config.toml
num_attention_heads = 2
hidden_act = "swiglu"
rope_theta = 10000.0
attn_scale = 0.264
extras = ["some layers without attention", "local attention windows", "normalized values", "value embeddings", "hashed n-gram embeddings", "a smear gate", "capped logits"]
init_std_o = 0.0
weight_decay = 0.053
max_grad_norm = 0.5
warmup_steps = 244
schedule = "wsd"
final_lr_fraction = 0.1
doc_mask = true
max_steps = 7062
dataset = "wikipedia_en"
Each number is 500 + 40 x the weight over its row's rms, rounded and kept within 0 to 999. Layers, rows and columns count from 0. Numbers have three digits each. The size before them is the row's rms in percent of the matrix's.

# down: layer 7 MLP down (transposed), 192x64, rms 0.143, rows 90-156, columns 0-63
# gate: layer 7 MLP gate, 192x64, rms 0.142, rows 91-157, columns 0-63
# up: layer 7 MLP up, 192x64, rms 0.152, rows 91-156, columns 0-63
down90 101:422488466481495435593521472475594467461566533497503541553486504520451540492462469518473439516437519546475498533512608513535506526444542485477471466503486490572492537498512501480440530448470462
gate91 112:505572517513450556547502491493469540508543541463529463506477486497519488491461513477573488534463497502532495543458492429448470530538550450491519589554507474478591510557566486601533545551456514
up91 101:536550481534445487532446498454522500562498530523536521456496444498482479471509543501438473516491527553489467561438440447419513508512462550414491512600473428438545491562515477487509540467497518
down91 093:529481518534500453536495448510434484490477598476485514525488397494632433489465442496505498576434493499523495483474464534485543508497510474464502515555471512605503504510484532487499553523503471
gate92 094:524638473558548532494487460469417483530509453540485480442502504486495488477503443501576504535520474502507481514490432418463480450485455489585518517501470531505451534542548504495477527431518541
up92 098:479467530459439510522522509424504610511570518478534479487453476471471462441528493444561490513494509559426468519556470510427446550485492473534531500516511463582538482468482529482506494404497517
down92 098:547492476505489488536490472502515476520481449504457559451480539460493508551510405466538545518502503469508436569457493542515536497504475470600598531432496590527419471526514502472450514463520524
gate93 100:467507522464569492452510510566535464478506450423549529528511504522460431498537518483538451577528521540534479473483412484434423444523504467512561522522452494496510545490431557554461488554488488
up93 092:497499529528497479492490548420493499504510531450516496446471463530471481601508523487571422460576490495467539513560511525441436417529542439534547491540494506520515534454550508535442494484504579
down93 092:559430513390520493497525515573518504492449525563555460512549444476495552414543456473466514465485444551509497463550474502493444501502476581487424488538528519470505512507501512524483552558542493
gate94 113:522592524474503542549486498555564445476546469437535542475463611472516512561493508506508550437530454530437506529471473506536472522500599525479519509440522508502499422445522541489535506507492513
up94 092:467501483402555518523484436575561411545539458475527509504473526493554531482466565525444487509557450532449467557484486522544445535487523503417476498451488522460494424462526486499544511514495505
down94 092:477535510468548513491472548444540528470527452473564540492481488515516500458483465504535503516526425549493502564510551496489511540546443472508484443583480486617556485450445507517435575463470548
gate95 102:514539575556486463562542555524452440517499624469512459532509514468503525496479492540486533481550485493578497496477462489534500489463541516462538438444513520517460426481566440503482442523439480
up95 090:492511498473496473469472466541488515439578481520558509532474484526561505417548558496487499525446486580376468516441498498464482516503501575504490509457511481575545506583462497492488478558457517
down95 094:558478500434508532443512546583460446477463509502547513469497506446465571489480483511435555498478468395496529551525492501522535529535522526489604421450510538448472481512554474482486468512483466
gate96 095:507593559483501545428509412549488495416475507527501451490498552480510473532537482492447466484518453523515480441504477455480403467499469467511514457524433514488521507536443484442557516498444570
up96 100:514609457493514558540508475435507440425560448497518508472575536547458532468497513432512601506433465542505524489538535483491501436493489488480453440499476516509543481510478527518536480427503502
down96 099:503598536487542525450507436469538485442433459481478451495574598469460477520506428491474515484504461564512534460497570448515459470496464496520517464532462528555477498562443495478527490500452545
gate97 107:489580526523481526447511499518474532497541485418514365517433488535507534495422479523508540436511474521467491510484528452516521498525552392478448470523478485484473485448548542556501454525480486
up97 108:511501570536536510523534440573533502475526493452480470506540499594470504526458510525515536531523525575475600479433495495544512519542563474444481475509531512507456469446527534518541448451597514
down97 105:474505457501552477537500477525537560408497476504481442524489503548442510502489494518473464507446518510511518530523535485511554521540554468490477410476473560638487479463576530502498448470506582
gate98 112:449501450536506525552525467522561504461541525507473532497560445521540497502496512519542587556556430504438510590519496449482506481515465500543484594540531519514531506396496501505548459488471445
up98 114:494478494448540511521503460547487533410459494521449550564479413561503537464471479552482532548517500447459492535573493514505505470476544514535437578460514539478503524427530541500479481453414471
down98 114:449430455491519463517458480546500564450484470516456535541468432544477461485561489509457469488517456468487503536558487505510607423490493515535455545453524541609504501462549530513475499507446478
gate99 089:478555542507494542511502510486575429456451594456487453571557518474565496439496497529498536459519436494528511519454547487503457447509562520507537496510616559513500492469521484527490562488523519
up99 118:449543556475539505554482476563577495468501585431564523534522497498488438509542562482480534435488466525476456521487525508565448469505472456537508474449577558485483521510463574544506551495522474
down99 110:500522541482544487491503506590586474433469534444455489537469532491521460487503548545468523466489450525449499513445529510500503471520482457531506478458594533627497495578503571467484521496510468
gate100 097:477543549522419482540495477482587469475522455536480454579468484511476495538527494482486565509578418517579480523505446580544503464456505497435532490450482525504493451464472515497568442502524513
up100 108:470494523487501539503461546404523566498459507487517506532496546492499525485388508531522544508517492470478528579491540486494409525514556507521506458600448510503472520512506574561453492506475586
down100 108:557464537575429546483475475514512493474486518531473479561488526489493469516501590492451558493544420505498519533536457508489407510480495567527474489457429529576475493447511554571543457497495533
gate101 109:528543493490437488585563500482550532489574485485536476574462511555468501579474453460481492481463483533529486503445493510463557491507480444447451564455559546492500421463530504485577486539493465
up101 088:523483494460415470580560481525520575470558474433496477493484525472449451491489426459520477616491516492541528475503533542512553505517483468413522519459434520505462523448497483489479459463518540
down101 095:471540504489464467522540460513504504460569482435522485559486480522432480526472518498491461525400508543512574470488548572458523497477466450399486571466449478515489453409459530457475494484498501
gate102 099:506509520525545550478528452488445525508433495427428473483549489441494550447518458501524514535534436469585576521487498448507453511496492446441495471539481584447431477543478493507461464465532468
up102 096:428460462547536520483558455475478451558474545511540509459568518574515494543489514477524585521500548515569443525485488489551559501500398477496498476485512480490443468473581467543478509473540454
down102 094:431481538559447553505555509529498476468492522474555519521475409498566482542481549472457422561483553593516512487499503458524472523464534458490422504524540522547513545494455505550533559515536459
gate103 093:480498504537486562450466498493513441428540472487512498491574506407574499536545461489520516492534548458529442514607513564474531556521537438489434499484552473511523532515538505487484439567505497
up103 090:505475473518507444498517499509396553503449580568505546586478435527482523527487526499485490519500441606467598513418522457513503506488480555552539469517458497541500521546469503504502502478523500
down103 088:502494498503423529511511510523595421432498475523543469455554502404533528505534509470467553498514588465532408484514469550515539572461530476475453525482571524487536498463504543487499499530502535
gate104 117:513486505530481548516544518457490482446515533515490468565440566510464465499564484473450520531501429491477472463491529437541449549463513402452527558444468548536452519480468525510585456489501575
up104 102:474535517466447413513514450579554505505504491524459507462505438455500486524495456477602490531452567525591521500466498545450597433517472491562456467517521481480500432490497499481499486494482468
down104 094:513419493470481486489539466487429463529533477497549565512566514493526492515494437502507507505546495549469479453483476513486508520477503494500556493529536523346515436446450563431557563495509499
gate105 101:500439517480470461496557547504483493534506550522544571490466484468494441500467523516530600533485430418505397544491449528484474459574556472510523482509535521498475488474537534405473503481522536
up105 090:535533473498500455471491504427531503492502481553483508430463490482526493494553470473444494464563537536491587529488544468539552495469478550439473580452495529490509470600539421455552471498525433
down105 089:434531511495511495486470460547537494481523477502483420502557617479510493488531464459453514495558617536473565516542553468515541539440495567511523482506497501393522482476469505538495471503524495
gate106 094:517509547526510497490580440554539493427542539500504443533524532417471521486514566499498443430549496526493556541481510449544497536515525556469481469491473502539469504452485526608560560552501487
up106 106:445436501502502427611528520520477515510476460532485529541468556514510546549453455560436504475451509502526543551493499492516537494476482543559487607537521484498398525493514463496503510552507451
down106 100:538453542475473517450490473527473506535537419530509477467520491502545527558485618474546519467520523489529508550449491458551473535520498524577513611530488441454498512542489551452488534566461483
gate107 101:392525513455552585496490492463546408483551490497484498512504517534521564487481572516534540530533517501456441565541490465440482457482528501540494461554522495549516435493431472564552499512495485
up107 110:434444549510567490485521499415525487485505415455480462521446443515554494420538472576493459495561516459487540478520514514520538448445552514545476469506469515527472452523414526506514517543477449
down107 103:456484487470493472498517547492540554504533492407495469531462471525481507454527564490500465484538501542493465556532501459467592502470544578472424492485449509579457493556478515498548426579479446
gate108 088:483488452492532552495512536547446492497537512527528538507487471421426502477412529453565493487599455525520466493534489472489488385484455537473518489491498505526487516489427566482546563447519534
up108 104:507423487560485578558500457457514508473453503530458524538503523495553520482533468501409535487516476444436508501561503494522478507529502500483546456495604434503550495470508505497566450402546521
down108 101:427437482479511575507476503505535511460490468505563519557473461452490474565504588450521476519430521579502543508455436439483507458484501439532448544497565473535546537438493511490524507508549532
gate109 099:456526520527456522487537543481481525489525444485553585535614533536531477519398512573490526442493524519495397529491519470447505529536480543517541469448531469572521469495517518525530525478485514
up109 107:566480600556494533552472542526487520467463506432507480470462486470475503538550466520477483443440486487493558529553521502551540415483488501455447473471440474505464419489531503586485520497544551
down109 105:445497533505427514477474498504523496477496467454565490514475464442478501579532466496416546460490473515505496494545492513513536485573489531497462485462448516483500421473507571489483542437640547
gate110 099:488480500480473522494516479516527481526638498475478549503488556563552465472455538458532507428537516478535465530531475489575542528400514490527534471522451484536527483434439514527561451523531535
up110 095:558426438498397515471529531490473578495431557468569513485486493562451543531541529472533460497519495508519549458541459468509433555535478480512444533455526556464420496478512531487496502523531493
down110 097:504483432475453515527541546497445511415446469545529522425492467530476479554550551439528489482488514505530556475513458499473456529540494474542495565504569491373474500475476492423479508497550494
gate111 094:500468503473454519442505589518499520551543538564502494456541453484557504526386465514563566555506490491476441485573458516495473493527545566535516516531477528548479561467474447477493468547494458
up111 086:570489543545519428496559508441523508534526555474452543460550474445444523541518457545520509520542512476492504421510464509395514515476568440541530541516477483477565549514481476474552438498469505
down111 088:502518552547595490511501491561540586477506500485499485532507500552502473488457521520485510475476527529521465561484515461564540539493460470512431516417495470574503467468625522506442496519517574
gate112 090:499538550504423453483512473478498422554523564519519450534477570458530441446482505548569577483467505499510493547450444445542448514467583466472522492487535496495445470474464445490468449482485482
up112 095:560486534424522421421417487557494423524466503531470550534449534524529490485563487503545477472522494431486536461549462578532533519531490511524558518489461486512461430510532439450504492479500500
down112 099:516507475525582587513475511563523569456459492497502576498518470525476527561515465468451390526496482486471498481522519544459555475519446500544466565492444522546510542451573541480522548520492534
gate113 090:515445496536550560562544486484447451499470575482488491465515566481491533563442473517500586543477476498451532430464488520544514481473506503539487545524466461478515460432523426446483567422506503
up113 083:402520473516454520486526553472531511501469441412545461461514510496482523585496439510410481557551488422533442526565513435492529532498496457481445503529533497485577484477477479517522510489487539
down113 094:508450501506444502563497493502488554432514538487508436434550568498492527512509472560476532537530520387496446486492508484492559501514450436504554544545472487534550540415476511511457566440481501
gate114 096:415544513529500484524538459533485411482500544484515532516589480497570573524513525445479575481531500574518544504491486448483467542525567546534466503474557553487526494454476571507563469494502529
up114 095:500553501511547427494506503520476421418485472502471529511530452435545573492491491488507481517486516546492539425495505503527480564435512580498450514420489514449476525579515547479564461530560467
down114 098:474469501484540472515501449557476475481513490502486510508438459510549495583484580466512500511483492539519477451478508530535442491442533507516500515429465403650501557541535540493456544490475492
gate115 104:386535435518486571518521406458448493483530470446469501516458573476523547511516496511478567490490437457540496511477483458541444488460430507524522549483574481470520540482496479537522476532509559
up115 113:515479480506456510517467489474477538442505523462456529474463532565494498495610548457549521475531502488474521511531451520506509523541478535496495524514619502509524506459589494553518501560385567
down115 109:545472486482514511541490530510535541436479478523465518511437510589475489444583468525528456510518516481469504581519558559558529540382494480487462473446499518535495497512603496515535511499462545
gate116 094:434515541517499576539420452462499552543508483524503540490579530483525579527484510478524465517541425522496475587455474433498484483520507455470451593477472536525512523526510535474502454538443543
up116 116:516549425486495447489510487453487464487499491416543484478514497485531433424446456546482528485447463480491487470469542535509427434455563571545523479478586475478433487466528532479543512517468442
down116 113:514529478509486446463523508487479477480500480471542473497500475466530512436478482527474516477523476509467451466513547519427386425519599572480546472481558512408439534440473502470538510530432495
gate117 091:480558496524478557501559551495492525521426519491510426533521504495548487527506495456512523517490512482669497475476424500508561520558552509518488551481526505518499466438514523479509461484588529
up117 097:535529490472489492516451523516491430453448490528470464498508498458561493515535462562399499462505537510529547449533484529487491469438536531523480594510561517517499535510554473368541535480477543
down117 099:502500499508478409472436459496504531497513474474507501540513455472494528506511496521490524516553489507377473517545597490415508458464525473463496518488480449512502555591469426440506501559438461
gate118 087:525483524545456490472456542469494463564448513440472519524471555479514552575550528453516516517539420466524472467455452511405536472436492539521460474577536480515538490527536505435460474533558471
up118 083:446434593520552479514461539463517504543474498604508446477538470472473540575522507544491452504503466484434540458529451544475467568467469503580541476555463493460485480480528452493512473550496500
down118 084:459529511476512519530537433515515466485485501492442542513455579488556489469454462622490473542490508492510504539506471513586468496575504470447505556432504559532485445492473538500546529422441494
gate119 096:388502453480543542491472467542412471538517549497496482469527506549551453525488464503562537459437493448503462541471504552518507442507479492536517455488517497463449483524578476544450419546461534
up119 091:452496503506455539554559420542501518497542508541497498526592469460433522510510569469476548494448495489445436498559532471521533484531530517512469474526584555468439466524523503589552500555510510
down119 093:415554423537443563501429485430446576556489488425539521471516512550477525545514442496533531442500488498480469525479471485510556505434491512490492473574481444507484495538510515521471440467456523
gate120 086:526516569438540491492546506540465456482468454479431534500533487477513527494478524556495544528551512475501508505533494464507407380496505481499544456509528534507493469533479434397435523521439554
up120 091:457495473428492558441477532440493506453508389559545497478465440525522443464536554498525490417513528496483494481472562436501432540478536464503494452422482499514524549505458488483534516463463462
down120 091:487586532495454462537535474506512488495496522495486627450516481523512562553515502509428542551512460530519495529521496545479487482417455508498478494512558528583484376513516499504480516481563489
gate121 098:471553480492411484539560494461545517531490489411462404467443495477518479469512555482528499545461489496505495572514561439467440518478477574524545521479471461538549480459518556570515509505504455
up121 106:507532472523531492480449434537489556480487524561486531505482480519514494549461455546399519505576448533500507462436472499512466475554590505533455483523553517464555530593467515471514440486565535
down121 105:506488490550510589443487427468467475455511545516537561504496491519435470506466423499518578490522485533478499387455477481467475437502521485527427518551536491452524512496432506414500486468500514
gate122 096:423555472458446505493538517484525499499544504530530454517483537507486483487432500494525468537520457530484479636415568529499529510507483516457505522512493503539519370462487477556492482498520572
up122 101:480580543472496514536544465557430492472476534482507508540544495504536509402474533476425473445502559517495566515519568507488573556463424471514426488484477522483467429523471520520489491501560540
down122 099:535545521419532455467518491499541529538452511427538494481551561529438520476512544470438441514466522508472528532449480469482561518525449431490546499457509525524462442494443542480468423560485570
gate123 094:503518483497507531605582533494461495514505509436501495485526487524434541486416507518511544548559446506495471606508472456575526513488464443523465465515534517516537442391491515474495491501472484
up123 116:476473433524474555515417559460515550513496487602481495454520534586556482519466540462532561504508463531432508561489522541425569539474572515511531488509477490494474489533493551470486506528516553
down123 119:509451491505528537525473555469463542481538517539473515434511550540533510494503492484531512466494431583411500525512511518418532569497544525492486566530438529412506461459468558511543509548465572
gate124 095:496578474454440636439486537497460520475525500490535445523442516442481471512552467490500584500482503556517461490508548473568463476492494443515544552493475536532516453483481486522541541516545557
up124 095:525506496461531504417411457442457505538502512514572480416556545465459489503451540442521565399494537507526512536492429462477476512459479486496496496505448514497578495500527497464432472508522456
down124 094:482515510487486453559425514441465578560454500414467533417539523525558493497516519510481575457566515483570511460469495454493455507475505521483460443539471558550539499526545557506452494464501507
gate125 086:469520455410530441502441514469545557514554526401522512506545495485466449456481551477498453471513506553504430474480487438494420533542551438472537489552457533525540505467499550530479504484494561
up125 116:518537572494519510473499531560467498536466422517541462542436410533495517419565451527486501554493472479491447501552544509572471499445454455514460512472470482495526468508471414455569516524482482
down125 111:442507516517472503532472522500490508540540483501494531486564508448468491482525619528496541506552486530491455528553579499431449468612531493519560412533492514529511573494519551435505491496487516
gate126 094:492539477453422483531602482532525537505526489495591482448532539506493582514488527523600491492508490516509458575504531488509563510429538466498513494511471537491522459458471521429481548453473568
up126 109:486497520510526574505449465556497538456469430537475605531581504491535491535460483579474587429521485489551503511544547519463432460488466500441501532466459517544506513509532495473551536548499509
down126 107:522497469503522570520449483493532519495469440458517606523548525517444511552508506556487543438514505511533584514501572465484424500481499455472495607523449491440504571483512517490520499437497536
gate127 124:507555495581500517481571436485465501533505488539493485510541497517462497499404441447581542534515462490525478529413528505528475450491501537468424518472571500466555422471528527493511460517481566
up127 101:504554493534518459421482452550510524528530484568548549532490508547438450487465481484517429491524494539511489480461469537509448489519522561451437453525558494480570517490452578542458517484514603
down127 102:554475472554539466499548514553506533449449546543475526537472506530528529523570459473436501563433517492477519557539595553513586493515527498487450452455467491565444456520515486513495499449448522
gate128 115:468497468520497589489492426509540456531563491463515538522526555545450537499464507464514499591460458482533441599482470514526446428507518527478416529544533512503541486513506435549498502549504467
up128 108:507474489445478526555493455455510514530505506467451565494466541500479481509521478437549525605456492484470494521455493580591480468489479560514460507463538525467614442476480413504509501526488481
down128 109:509452458452474512506510463518537614537498537534464456489460439468506513500563512435538565513492492466429472525497521550522514561516494534490455523557538514595611479533474470505537482522489492
gate129 107:527552492511530471441503457506508484453566503446536436449518542492483475486482496465499540536547494548481429564490474423496524463411550490513453510488477475475566469419534482524572524458416486
up129 128:515467471515519425473480500458463491441491464482447446490545541481532422517534432511547474525522563435513495448521560526504509408449582503574487475520508528535502560480531478452463487441457516
down129 126:485509506482508497470471472569542566418510445498474410500421506518446467498495533477445485520453533520472442532498502432525502470447549536548426484452491522534562509498571518563523518456437485
gate130 115:500485470502390607489493459524531456554547491476518482526542552469513497444502520453533536491540439486523511515432446452478502450486464576479541564496402524498480509500536479498532472456548488
up130 101:513503523530596450433566522521537467468445457562444548464475531519601479519468519532461493541563494567504517507505530479526492498538435521432486499496471438551479513480507485461514537491434558
down130 108:541517455466525545451526514526543494485474428556549572550558480460508558519531501505495480462477496582511475526525533429543507557497473469439541518480452503508459473475481509504446558414409534
gate131 096:451565450563517521499523544409533510480469530450494490416529553415515498555483525497466516532500455466555515489429529483462536463503502462500511561628515470541487502512461458532517510513488526
up131 099:449437439531440435543526552442498480476511496491511510490419510511507514527487448520482434509563490495512514457484515534484467467547481465422484578549404481540579465497489543473521564494545521
down131 105:507466486475549544534525465535468497526509508483492536522412463517513568470477446478510524515481483500447501483513505402525549430463562589428506574497397471481518474532512525418527519504514496
gate132 086:546455554485468471489482548428498516587449583496446476478580523454524495478496412511530492510514497505519535495467511456525465496566532508450536558446551509482438459472545449456494491512465574
up132 085:503508483478529442570551466502492546464490541472474556447526508496576474529502537450478479505496495441438466592484478505492507476496574429516502507543508562412454527464481509492568526437421514
down132 086:524455554504529493437503548470486437540548484505472464528491508463476562453539392445523511463482482606544544447554533527534460494548481533488568471504531443504481516517500502562443473536466484
gate133 104:484506416509518554437571445477483439567542509497546526499513451493498491507528488495495581502521487506508523566447543439534489380464504528503545578551459523418474461522482475482515495502508510
up133 102:529520459487524526528486517454425514529477427484525503464456504477478477471575523489546563496502490497477550518391491500526520485418460537540506514434492544466561447529548498448502480544546397
down133 104:544453466522491504530450419539480576447522541440445472503493539499481481524548520522521506511454538483430548431464512506512537557435543533550480419477437514465560518564492531482468501560505536
gate134 108:449462482516510504516547450504491509483528521559564445496550515545510534480565515530507496458452500499546463505500484508527445403573527536495465512585527484430473538506512510621483423519481457
up134 093:505521453456512441539561528468556517502490508469456441470472514445442538487549508399491502498554504542478468517532505516460461547530606564569487446459507507434429488506506461520465507479495454
down134 092:498533510501475477454491471444416489521447506458485574509564463479505548497504512463534421569538530502452516475549469458490498537482538466518586439556534499586500475483467532469518580491452553
gate135 112:448484560577544554519503483497490497509490466549611534432534538438564498490539537491554542533492510517552467518480504484473501470472540503484465505551554548463506467392488525523548491526436456
up135 116:517468534487538520491489456533495517465417449522574515451480516448492527484521522559523537489463542470502467462508559517408549424478585482484436478470552574518484552480506562465474525506432480
down135 112:505439491504525501558485495546522523421471470529470531520435585511491490486487550531471445492456514458458490550516555497483500476517531446485411459474463550592527514565563547590471495484493471
gate136 099:492446484484529544540403481491541541514508565465549493490490452525433513519527496442532470432477480484552507454494512457504557442515549530522509571489488529442466482458508532488614586487528517
up136 100:471476484495531568444508455456540509499557496513406479535513529461478532452534503468496548457505419483592508461489555480483575552544498519519490474445457550467398422504540501496488492491508511
down136 100:454540496496470508565498558524464537469544518501457545511469539548488537476468469564528506458545483561487536505458547549581520513510525581514455501480492559550423497589516443568526528473484446
gate137 095:464502512433508431522462483490567461530497532568535455480540499474435539575529575476442502543439457448566468489475479505501543416506506501431504528468509542522493503501461541546462471470428524
up137 095:443534448471514482542524455512571467561496460574492506520500470469496504562613522515461518455461502437586472547482523522467536412518513481487529524557512536455438517503493545500466485476440530
down137 093:424512477430534471553557457450542526492530435541490532552463523466418528521470500465544512512479479486501473527456503585490558509512516486487545487554449543600516548552435486530467522468461490
gate138 101:432487595498512540508475530455566523547465468513515559479527499473465549484555486476508568549495532567455487449452476449525468451465573503479546570505540489532530482493553576560507537537494528
up138 095:425498472503427455497516503438518538482406494518545508543472482482538468437441506518501572531443446532450544536473595457488521488495542484535473483512535541570500468465570493543455481513473540
down138 096:417471571533513516493510492459536557518520480497450463515475485500553485475506561459475535518405509529470591452457483456492500453512546496521449499501524514565589519514579506590479505496504556
gate139 109:506555508524493510520568578490481446512528490462478480520581459471522523497516520487438535647463478539543520488470456498485498478436536480496442484538522498534609494498507453489531543493462548
up139 104:523459447489509441504503529453535498570484475483487435511495469522425542487507544488526563562504540490522551535485429494506483438538528449511476394503521543503513557447485518553400487491464559
down139 104:505534480556459499456467554531531474552497480505443527535450528497451477496493542522464590524506534415490479534465468562465426513463450492526427464434490511570509481478569536446479427495520476
gate140 109:450505489519438581558561535489491464519530500461565480483551462571487557479521521565476505564487424514537482560524503443488496411517455464504463579520539490536502459524480497528443539516464535
up140 130:487564434492458461445478456508512467501499466497488534539473517474582507482471493445543514462553529475460462485457452510490461523419536503398547517506410555488505582501511528456577468479482485
down140 123:458519468553470445489512468480429457522498524480508522519504487479561495468471512435519548472562512540467469429462444547442460503490512533446581536560494539394519509481499523438587503515467474
gate141 084:568502508477504503460517548550444460514411492480457520494431519451576501472500475591415480518473544439554527455498490531487503512453514519541522512476486473522487466542549460401458478524524555
up141 089:489540484518509496469518625476422520478468479556508527471522529499487514459494501414487462490456478566526495516512581490560452503449467465541605569522547502490516510459499471457459514569505489
down141 091:499513493488454518517488414486576479520516479474548474505489481539489519540499473580535521529525548521476466504427427496418536505521485570482393477486466531595461484534505519546574501452516510
gate142 094:436587503508433582534482532511513486479486538526529434473464543528459551517478487455491580538465441487572517461552538557485466501446512525511476490526448505528489407481531486443550511503461539
up142 100:503516478523532471454477473487459438400516473478496527563452522431543474501555467571428491490435465461491466484464478502496517488517479458492538541464558512501548505440510389466569535472541491
down142 103:482501492516556507425519443490456422429496454549555520505477503477523504500521461512442502445509480515429483480464503476513512513483509450481539554498539531404542546451420390562533495482489496
gate143 103:496468517481558514517532441573531516448494514441552549488555548532509503434441545499517532506501473537510512511462488470483497459504424569598524571451560522483467531528562535509554436547496498
up143 087:484565423552497497474487501361541491469558453517526501498411510525515533504467477442482514509507452459518529597509549514492542542455496485499469477547465558550537502532471534526451516488488548
down143 088:477471525498519484522486424535591481467533512458576526502546514534481530443505511499432483494512487499532517459503456495435489485487440564542477596523563585523489554541547563501547451452484522
gate144 104:496552473542525554487489499528522458501516524492497512558484626470496528446502505511533434492513481557503456535399509427494465504509477445465476507524432442553511515492477482589492507568459556
up144 101:495546488542613482509448464511496453537539494469424551527476552407480518484514550543538409540464500521496517501441562487479525449464440425497479511487440443477526507530494499533487491539481478
down144 100:480503510578530438472432504506497547507522509485449482496476460473494514498420522478493449521461494519493551560440501485460508563428450515529495543531501475661559503527470542531454501501498488
gate145 098:468579512581474528516517494483505472492527452462552450486522440510536509514482559417451531554511450497571477445550532507467480470551545550473498534528456423488555526521472516513500449513408528
up145 112:488580485516588497504506505450471478472491468482455417494501513545528453519525534491446479544525515539578444423490408510451528488475566557455524532491537461440460568526517527504482508455534488
down145 107:535600462547582517460554468462464470496445461446460481565497496569530441523495518495542498537467499556527553516527445524460543519451520528459545504438473474564533528551480562468502516512538507
gate146 107:519566473475530518564499537474509488546469441443516514450552416512519507502517495563489513497444470488557525468448462466386507483531466485476585512517494498467529446503439548411525501486484552
up146 096:506465555518500406533519467573514494460481507540449533482534499505612421475506489498564483481522476557459519557546480496519548505540548504435534512445452445531453535543510493508556495522440538
down146 098:570478486461463570533553516465481497501498521514528449536509493505480492480535475408505525461453483581499531543530460461517505506527462453473526477572598558448556512444561513451538505541488572
gate147 086:451504514452539554514557499453478509534525530507527471516474518418513558491499497490513472525471477546447535527430527509578503488534472482519536516526559479438563445469528526512422629489438516
up147 093:566464526530478519497460463569596428498536466486518546512496548499508559512536516499478552470539540528525520393555495509508476506412530542468514533468473527435487464450471512560471528511513570
down147 100:538566467513535510441505527480442487448460489508535503440517539508511502529527488487557618447525474502469493530491503449426536480551481493436527486532484494591422544471475466514511474512417443
gate148 115:506591512447448485562532539489502489450451508483519447483516498541480610497409526482550448470488490539467437475503498473458421492489512434473479553486473521478506567560490496553518530454466527
up148 105:503489485492545466442456446465521535566520503533492491536494510482432395461547480455453532513458444542504570532478508498530597522495439545513517480536462432494570464504473565515522543523548488
down148 103:521440491554467446432508530505451508599530507511461437511466525416505510474526460524431504521507478429536532450482489512560573460524492526524479529487449515451460471472544489527521414555490543
gate149 101:493513504492402499501525500484485508483479491461501432421533532508566526594526555475529562474554498536495493556486558450491543428551539469492466530513546482555455550501534544430535432484485493
up149 097:517554486482502499453528595443453476504479416441524482499439516482548470502530409565463505543452518456580538504545572538433491457497510483512493580463517483495540501494502478445498472531509465
down149 098:526505451522441502454511542434556476526534454467486510436549486501562499550485526503470448521582562513536511534545529532517520487488491524499463550529546479553573614563490541463517486508541441
gate150 103:499579471521456595528503525546441485513445439559468450538525586483484505519467549419533505532513519465524506523496466456541497446462446467414477495510497541506511470455489503551533551558529476
up150 099:464500501546505485462391517475558507455549368525524508483466492564451469516457516555486478525495499539522542524567487522507520561500435542550462502531523508532509526534542413508514535542461510
down150 101:475524498526538461434498482421444490542518517458540465495532480469488507538526440597486541529484406484524554515468500495493498517540482562559541552533534454420491535526475500400555493526519527
gate151 092:508480519549551479480506470546512466558512529544462518472548500533559490528568512468519539584519530422521573465509519522573481456464518520517501489588513606511465451507516453495429456466533514
up151 084:473491488493496561506498501509476468517533477511451571555479518484429486472404532564457542435563486580468474527514494454436544477557535527469488531542472444513493546558457511513550559539440521
down151 085:481559517484493519480526507507545479489570508557568455458567520555453539551477540420533506551491501506570497506534464517545494556454473533505509506484531522451523457396499430473449451475564471
gate152 094:470569551550525513463497481485543486483435493445506439489489508479491548567511485443490521530585438465474533531476442474573486476510477466500484526486475546474532441462579537453582506548576504
up152 101:529568520477543496490457488484498532594550411495534457501494520542480585490395507502447536557525499513456489566459491539536485492485434542497461502534515455551518495525441492500493551517563448
down152 103:546561543505566436469478496488437531554530461507491506513517488430450527495483415476555594520466475478468538465497511567449480487485478443527477418492547499545492492495435461427493452464501501
gate153 097:466454507552512525581531413521483503475535469462442524515493571459452511452524507490496465502488462564538457579470538535421506524564493460440482539478482442491506551597466501447485513506521492
up153 089:425482555498563461508464488508469505534570458458574501466405501473444505460534497488414466509550527544461490476476540500546480484514429496548530505547484507498534457511498472589511422506542464
down153 093:476499517558432434449453507467483505544514496507502611490480501531536493530483516449472489507491470452433524509474494425448441551451520469489500508510438501571494449500480521552486563447400537
gate154 109:480486538500521571484540476532536448518550561515494486479501537510559547505454514477564551452569478530460435579511485511555456410519561456481477499560491501537543504421490446527511518507448547
up154 109:519471514520532476486508419527525488465558473515541462439532513403551512537470502521533463441527522484470451521584471507508525531451465516384495483485456495511492576539527436455543534550543493
down154 109:541495439546585477531461444481566444573500473468489547519430492489518529549527552521466449515499517499490502431514541474513476523439515522440497442465452416540487494535486498483470463420562512
gate155 111:510580475532518540513552470457485537529452535425522416484543510490452520438529506482488546579440407501503479500552492423491511464482457524510460487486520507479564403509551538526532487500487527
up155 101:524434524501537489517486491468486490469487563502437518532495548491580476495444485494531512516435548428518546519492447529486494497541602452449515505507469580500409482545418458480550519511464547
down155 093:464450512457447504414523489515578544463537487463502471501475525471467560470453553476408562500473519564522478498518423486498500500456527474478459542492498488379492536482454441534554491502480520
gate156 083:562546563514512432468519504532441418511508522507492545475455477532522517546461478482541540516500438452482503428503490516481450442456543554490502485495539430477524471465513440407500523465509401
up156 086:510578419452497469486515522508557507466497480463526499508534489507513475586476533516498553452537591471485495515434580477501452486485455465562573528519464525484536539463518411448525492527471439
down156 087:467516539517440504575478509458477564519471566492519462512492513493433545397537484555476468494481420509516528433553458476549494493509515546462425498476552469506508498524499561523460490433555563
gate157 088:448497479565545614463446493590524510584509522531484461458520517537475489536521473573496488551512528502510443505549548501457528467581504463498464510520436552563509476490498529470499454497557502